Weights of a small transformer language model.
Size: 14 layers, 15 heads of 64, MLP 1280 tanh GELU, vocabulary 19470, 70.3M parameters.
Training: a variant of SOAP for these matrices, 559M tokens, 4265 steps.
Each number is 500 + 25 x the weight over its row's rms, rounded and kept within 0 to 999. Layers, rows and columns count from 0. Numbers have three digits each. The size before them is the row's rms in percent of the matrix's.

# o: layer 7 attention output (transposed), 960x640, rms 0.0269, rows 14-63, columns 80-119
# v: layer 7 attention value, 960x640, rms 0.0217, rows 15-63, columns 80-119
# q: layer 7 attention query, 960x640, rms 0.0217, rows 64-84, columns 80-119
# k: layer 7 attention key, 960x640, rms 0.0217, rows 64-83, columns 80-119
o14 099:475486519520508499490514464471506491484432478482546485497508447476440509433521498492472511501481471524480587458508448497
v15 088:526493506540475502458520511513501495440504475505472502462536519460513494512457511510485466549498488469533477491515454501
o15 096:500540487525525518541492472468472447502450517472518439526497541532444508500512474525509571488499462479486529481481498504
v16 085:516477486473521519484534456461517482512485502479513474454519568489455505492505507465490483540486486508486438508511494539
o16 094:476489545485450494478461500507559539502483480484518523513494493488520484504493532497487543489516526455538508510479467481
v17 087:503505522538503524532505508484491528519514516490508509504531506511444488526470452492538475531509516492509479573477529520
o17 091:481484463500468533518477474510510468439532542484470495521544445515528523503538540486499472459526487489477531431460489509
v18 093:475491515550506528511523467507486481496508442501501448498490501539513482538532506536472461546503525493494490480538478499
o18 093:540512519520551508479477491478502504511519519458466467502513493481466500497482496501523526436481488520475482483455518507
v19 093:491453516484497506501521481547492520507497527475503512469529505524498529499473485498448487508479511499517486527494496481
o19 099:516458505539483507482472477504532534515533494491527486480497448492478467491452556502510511538503496506563480487496520488
v20 097:498484482531470532492441501525532496505486530494453508475530476515503490497485515454525494535503516509513492517472490483
o20 106:505451504528455464439493516490458514484480462505534535493537487495462538490486511521512537509503484506492521496519474536
v21 095:503491504470500477524500457477535527535455543428506456560478483508470508488500476480496537537498482534504507524564512464
o21 096:482486518567515462494547481542480439509511523479500494508534495482537504540474505468504509492519535500492447503474516536
v22 094:505466507470512497475488461509494514493523469475522465496519488536510482497457470505481477476483561498463471517511477514
o22 103:481523517486506542483486496522527511493479492492498532494517501482521489456527511465544506517446466482524499514476488531
v23 099:536536489502514505494502520479486491482484497533525473482537482472515503512525487502512513507488479488509505478486521471
o23 103:477463526517532525503483530496560471526514494488462551456460495510484509479501502492486493488522522542537501469516486539
v24 088:542497494487486478511509495539542487494474495500499490494494487492519511478507534469461492480517492528529593515485497494
o24 095:491485515534503539532496473523470486480510479561445469479488513543496502499451488548541517496520533464498480511505495521
v25 088:512494462517516487494528499546456406522473475493471514497515503499480518521501510458487520443516548462474546523481484486
o25 091:491501484464514558500503469500496501483482522474467473506487471501475497489498448505527498566455508531519529504501551484
v26 088:504501528511500497496513459456490489478539525492530498508485442499455511519438474516504534545508479518464506479462474499
o26 094:492509501480502492500511520496467529496453527472473480503533500502549458475508494485503454511519500468446504467486471483
v27 095:527479500495489498539487509488489484517487507516485489495505525492527433535437451479549460527518544510491513487430458504
o27 104:498510484499494505519483497521512489465472493494521519493536491490527522493539479505466477507493477480479462542482507487
v28 091:524478493517507489484554523471477496543521565475493467455458510478508475570532522495496467473544464527505502495485519524
o28 096:485504504498498449538501491493527485488449482495508542502531514528462482503529505480480510528503513498487517503494491515
v29 096:470478542478512488483468494482492510513511555506488501509508493511502515508548480491544504502515477488533488476490535494
o29 101:509520439499481444471484503546481507505475512488483538535486494481467526490530543465479504497490541487506544487518532481
v30 091:509502476459487519514526510509501511512474497474465524534516516467513497522531508476483460529480507496473537518475530489
o30 099:522473502482545502491471474486505471534474496522491509476508499539505513472492527490536509530503550498520447506537503548
v31 090:550479490478510479451504518546475517541494501489511473505530491485494544504514536510543463529508525559481484537475480462
o31 099:499545482489494460532522511504517476468510511479471520499474496509466483500470440509505536511505498498538499493511531489
v32 096:512533473504456544478491499499512541525486505483496517465457488472530548490504474505486469455493464540490519510477466523
o32 101:485528483482485475455546492489476520519478465511493490475520502529474434507522524513526523474520509448471531526512449538
v33 093:456487491504514515503449485498494512465520489477486540506495548520563492460498533561511463524471496500476562490535513499
o33 095:493490497479443483486525501501499509520509488506484479472509456488528492518487507496481524473506478472482452528497471474
v34 091:524521506474454530459493476539496496451507510471493535492480542505513520497504510498482483517474452477493498523468458523
o34 097:455480516516484499502495479506513491577452464455503460570503475485513490532513514487519515498485499530514520523469536535
v35 093:547517506541512482481491528479477507532519482496522512510520500474507534529510499501501467485456502461479488478463551510
o35 100:462508509452563481484512454468492450534480538509469488506485494542503474475493533473482505468494472497573529512556478555
v36 093:468498503502487516497513540472542514507535486522582461490470525537474458483511478482477513511474509478469520473509478476
o36 096:510498522556527491512473460500470521484475485475488458487502501442544542504476506508479508549488471474544498465472530483
v37 091:487513503474497500467520451471487486529514479479526528485514469555489453528492504441508540494483501468522526509477522483
o37 097:514471474504474514485497513525453528497484515510476480535525499492541508479492517547469473557513469495459504509539517541
v38 088:457533490532527469535508535475524488529498531483531462466478508473481528488494500545468494479497457528519524507481511510
o38 099:543488507516496497469521480483509542514507497484518517492501490541509474506527480465498485555472545513541485483511463508
v39 091:498473477502529526521511447552496497511464538478486471502522521499522514478514466520504490488473529479528494508505500549
o39 098:477520546523480498541492537471505495541510483506457503493512455516476486514530487489507491524508516546549510488495457491
v40 093:513489476475535479502509518510520489524468507504501504544531481450460533487504501494513454469498469479505523522504511531
o40 100:501495501485534510484493501511479522496502492468436520503464505535511499499515448505545517526486525511506489513516557489
v41 088:470520535487506484487513535496502454492528500568514519504507539477495501483503487482499510488523516527519507500515518471
o41 097:518495482445494493525514520499513510491505478464482510474527483511509505512523526506535485516521523474531501536493479527
v42 102:524463540517482524530519546522527512499466507523529503524486514504526456535502488496505523510535563520505466496480500508
o42 106:491531490464510458517511493500462528500547505503499468482480488471505535517526479501472523491489464485480490517522503508
v43 094:533514532466519488495480490480497523509486531528516457460433504496505514508483566482510461514503524514482550497554505517
o43 098:469505519510489524528531489550502520528538524528505477514513527493520513539496484473514508553489506497492490510526471493
v44 091:491484481448507541504498494532497524519495509493508503510480496541493504541513457514497490496493440515446500555507486516
o44 095:482516509534501454484469466500527491530457516508463508507503486468522467503501465475509499498525546492483466462471505492
v45 095:488534513477513498519511482480500523483500543495502515445506542548482491492530499510498529519478495441510478527521476463
o45 102:480486481508496486518480481485477507529494515488497503520429484453486503547481536525507516512542535476476556510510507570
v46 094:494510485488500461501494508465497504526510484452499491530492494465510469527491475476500543486490505530528542452511519494
o46 101:504474508519500532460505483518522491503504476508512515500494517523482506515538497478465476455498497455536491485509509535
v47 091:475475525521485509515486514540521479484479477509522510531554487451466495516466500518512530478529495488466514486504480534
o47 095:493555502505486492468512503444514528533522468503483526504526486523501536531480501499485504546481487504450480515464475511
v48 092:525542492519493470457489495554484465492500479485482520468465486536494500471527553499528480454476480529501506478475493498
o48 096:433510516518492487492475541486514500481532506526465533474545531493512480483513498500503553516508532505473537493483516506
v49 090:463525533484489492491495479475480493512525543492488549484501491488506514466473480511489509485511519556506461520484488514
o49 096:538459505464502510522495470526500519497500512483516534507519506519498505515508510455521539497497530507486470506495483455
v50 090:495550471510523513497442463459463520539507517523471508513491527491519482523514510518474525478468463486534511472533488499
o50 095:524487473496509522527505512540528534531470489488518477506495468466541498517483514526508460523508547522473468500449502519
v51 092:552558473441532518504496508501517497496484547499505495499504495498530497506486491474458487489510520493502461488463485518
o51 097:507490512538489519446502541521563556484510472530465505551510520478499461503464481487508482517500504485497486538541515502
v52 099:480534510489477466459505487504506510538521473508524538482512490505542474499496474480491494500504451485498518542493502520
o52 105:498496482532455499485497513470500531496470490497511518458500493486502477481466528501506520519504516469506519489492489485
v53 099:518478509519506474521530475465490536525535474490481485553494511485521482495539479458550514480442449456519536466546549497
o53 105:486483457452516528485548490507499512492462537486485461555493474504541523496512484530512501519472541450467475510508482512
v54 092:488476560523549484500490459462532485506528523474507524508445493506515502481532465483497498503463476493483514516511525478
o54 099:500495468488542472503499538527459518464483529516475487472495545487504436528500499518474549444513500489474482514496514511
v55 089:542519501487470529522497494508508509534518480467480500481476474491462473460525534490500444523488463520536512500454489501
o55 092:466526564487478443479487469492508511470512556490539520477521495486517500503484479519525498479533521523539509516494508514
v56 088:485508505509460491514480502506488484474519526525448482478485517513488497509480510494535458510514508513502511497491528478
o56 095:476518496457495498508472513505510482526514517425513519544505530506496500452524549489481464550513491457503529472471490528
v57 088:465555528534478539494498481469528484485528470491455554531480482486479544513491508537515476509476551477490448494485491477
o57 095:496501448435489429509509518524480492530477505456518461535509512505527485491547465477532531479475465540459520540512492476
v58 086:481465539507486497535498517490497414488513490492546488487497447519501512490515500517508485461471496512498512481502479484
o58 094:516514512518526532504507533490498550480520522521483544488484483481466474480522507481494468505524546503518503495519542513
v59 083:532430531511504512497497482540515477493495470504463482496501499497507527519479463499534497541493510500460481492513503506
o59 087:459509459494499528545545505511443512513520510511505569556496506469477487453482500509544495526486482511535494483532490480
v60 089:473501501506504512495532491465500500524526504474440483540486495530487470528474488470462463540479494485512483504514474506
o60 090:456471525527502503471501499519459465498474525507543511552511496514524468484557481492511488476504493490472542524524525485
v61 097:509461487489525522514543513507509487482512459493548498539451514476459523463510504495469520510492478475504521534549507479
o61 099:552511488481508479536490506481496499504586552500518474493518497518479528490486551514518530515527505494547467502538539500
v62 086:468479517528458472488530537498468465467473482498486527519511529480511468498498508545507545465437481521535462491547517519
o62 095:493527476484492500486508491485465501483518504483529520523511493471509583541511514441494482524508507531491517470478496527
v63 097:521506525467488464488505512496510462542495466490503504513551497532534515511446472437469487511515495485507518536515466543
o63 104:514460482513487571482525522533486474485517505508474535502502497491485512483519509496521510513480529498459499476468454471
q64 096:501481513520538492519462486473475499516450484532495498501459537544514536561480503539467526472566492486510509509507487501
k64 098:468510494468499466501515532491483504472479522539529529447478497518510522518488507539457512491529497484465497509501497533
q65 089:509501516519535508495535516493504472479466529476473515505520495519501525555514512461454468490513491455508501501540516515
k65 088:476461493459474515515478512505530500478476529513475515542502532526497499483508526456458480511485487473473507517459481449
q66 088:519499447492488470536490537499497519515517512494465497483480455489508546568503491456499472517481477551458496496457449507
k66 090:516516472491496477527502476490510458530497504556498535526527513499472497526504525473489491470458478491477510479487524489
q67 093:555463513488528535501433506488515511507508496529489528479488465493489542498511514510517462463492496510546525502478495514
k67 092:561473463490508519499478523505504492534484507539480474491502440492517519499466512523491527491513469454519517487499510542
q68 099:545489469435523499517490510461507468515488457474500511524498514498471500503526453472472497484458485511492518572522511497
k68 091:512517510536529503561494512449508471516481456504512480494524506491490510488472480496494529454516491473500473506538505486
q69 095:531526449515537489530470507512554531550473496490490533508543509507469497477489496509520529519481487519500527558512534506
k69 096:515537494491551490520477508493505516493462467534521496457478498516463491484459501502490531522531482528496530551479517529
q70 097:478503513521473466506476507481475513506529563483535526502497528489509479500501508541474497502494511521474512514498537530
k70 098:495548527478468521500519535512502531545522480487498539482483504490509486504519545475486505508516498538500459509517548513
q71 090:565501516465490501412546510491492515478549529513475529524502497483509501547484474540497496513508523448502462513523478493
k71 088:546517508509519518476532531523497468545520475493451479490489475559537491512495470520532514499445550537499484520525505494
q72 096:481502497493446478511514503540469525489442491501510491491532531476499514490516489515513447509535493476481500520526541481
k72 092:463510507471503497481525478528533554508425527508512473482491517491469500507479505512458469482523518503539514523484530497
q73 091:514504573524547500514456434515530501503530529511511517505448501482515537487500529471514470542512503546523489512487498536
k73 091:527462526479505501497475493526490501477497447509505499495485483475527509496525523472481505492471452522494479499497509511
q74 090:509515525461489488491507519481481521577471517532502499511544541525473542516506510528461519471499518486509538468520500509
k74 092:492470466497503523514464520456495490511489506537500521505529496559508524558511525508488497496515552495508555516497490491
q75 097:527562484499500504494530478480498497509537505492519505491509507549509507507506521530531504507518523522499534423526467529
k75 095:540480507537519500476488507498495518510486507475535494453494523548534454540461556474559469485453518535537517492480473481
q76 094:538510524500521472474545507491493475486474509468518519506477519437509526506489500512485552462532508525493472526502487485
k76 090:536482505469459472501492513521478468508485479493480515547522522424500521494489464472499503471462523487473485461511514505
q77 094:455539495513507500508487510506488511490494520508550539465508484484487524514527502511497524498462471515491479503457538459
k77 090:468538530450532489509513501468510500456456502469529525472522520517494512432518513487554433519510520551499473477482483524
q78 088:498514495500466541482553511479474467521565487523482460580491495459493476483471510510491503519508502527427530540477492486
k78 090:501535500479497559493501527499481488493494502522513477511517515460494474534526508499528487485468494474483480519503483511
q79 097:463493498497498526480498502503589483506490573465500514524472556483490511509545499430469496502519505494546509476490508518
k79 096:470462485500523528530502497514514509492511498483472526511488465525536477532493518474490481544486526507522554479528459490
q80 094:510491510474448449461551505540482516517505515536526516504455479490480512493494561513550493513551525557458513482467494525
k80 095:497466521505480480475493535568469467481536467488512539488483478522439546527490515527490539469484491478495465474510470501
q81 091:531514469525540503475504475507546501512507499521467506495512463460473491523517478498503482480499506509493509494486518460
k81 090:529521515558527476477538508498533487492543504488474547543485499488494490529494466526506467440511480499505472494519473528
q82 092:515508550531495497507511503537509499475501508516515482507494532507500500531490499522509527515521513497483539514516507489
k82 095:518496514487472524524503491539507527507464556490507524485518492514530512515525499485500517499510466515521470505497510450
q83 094:492562503523521529527485504476527504548492536462518467521513483492481461563507498479485482505471523468502525443501546509
k83 090:503496528525480512487462506472519474497494522475479491511534464494514428575498465482500487508473472486487516481521456479
q84 096:463529483523456462506505519523461478502455493547481463484529486492536525506498480488545513504476533535517463493503526478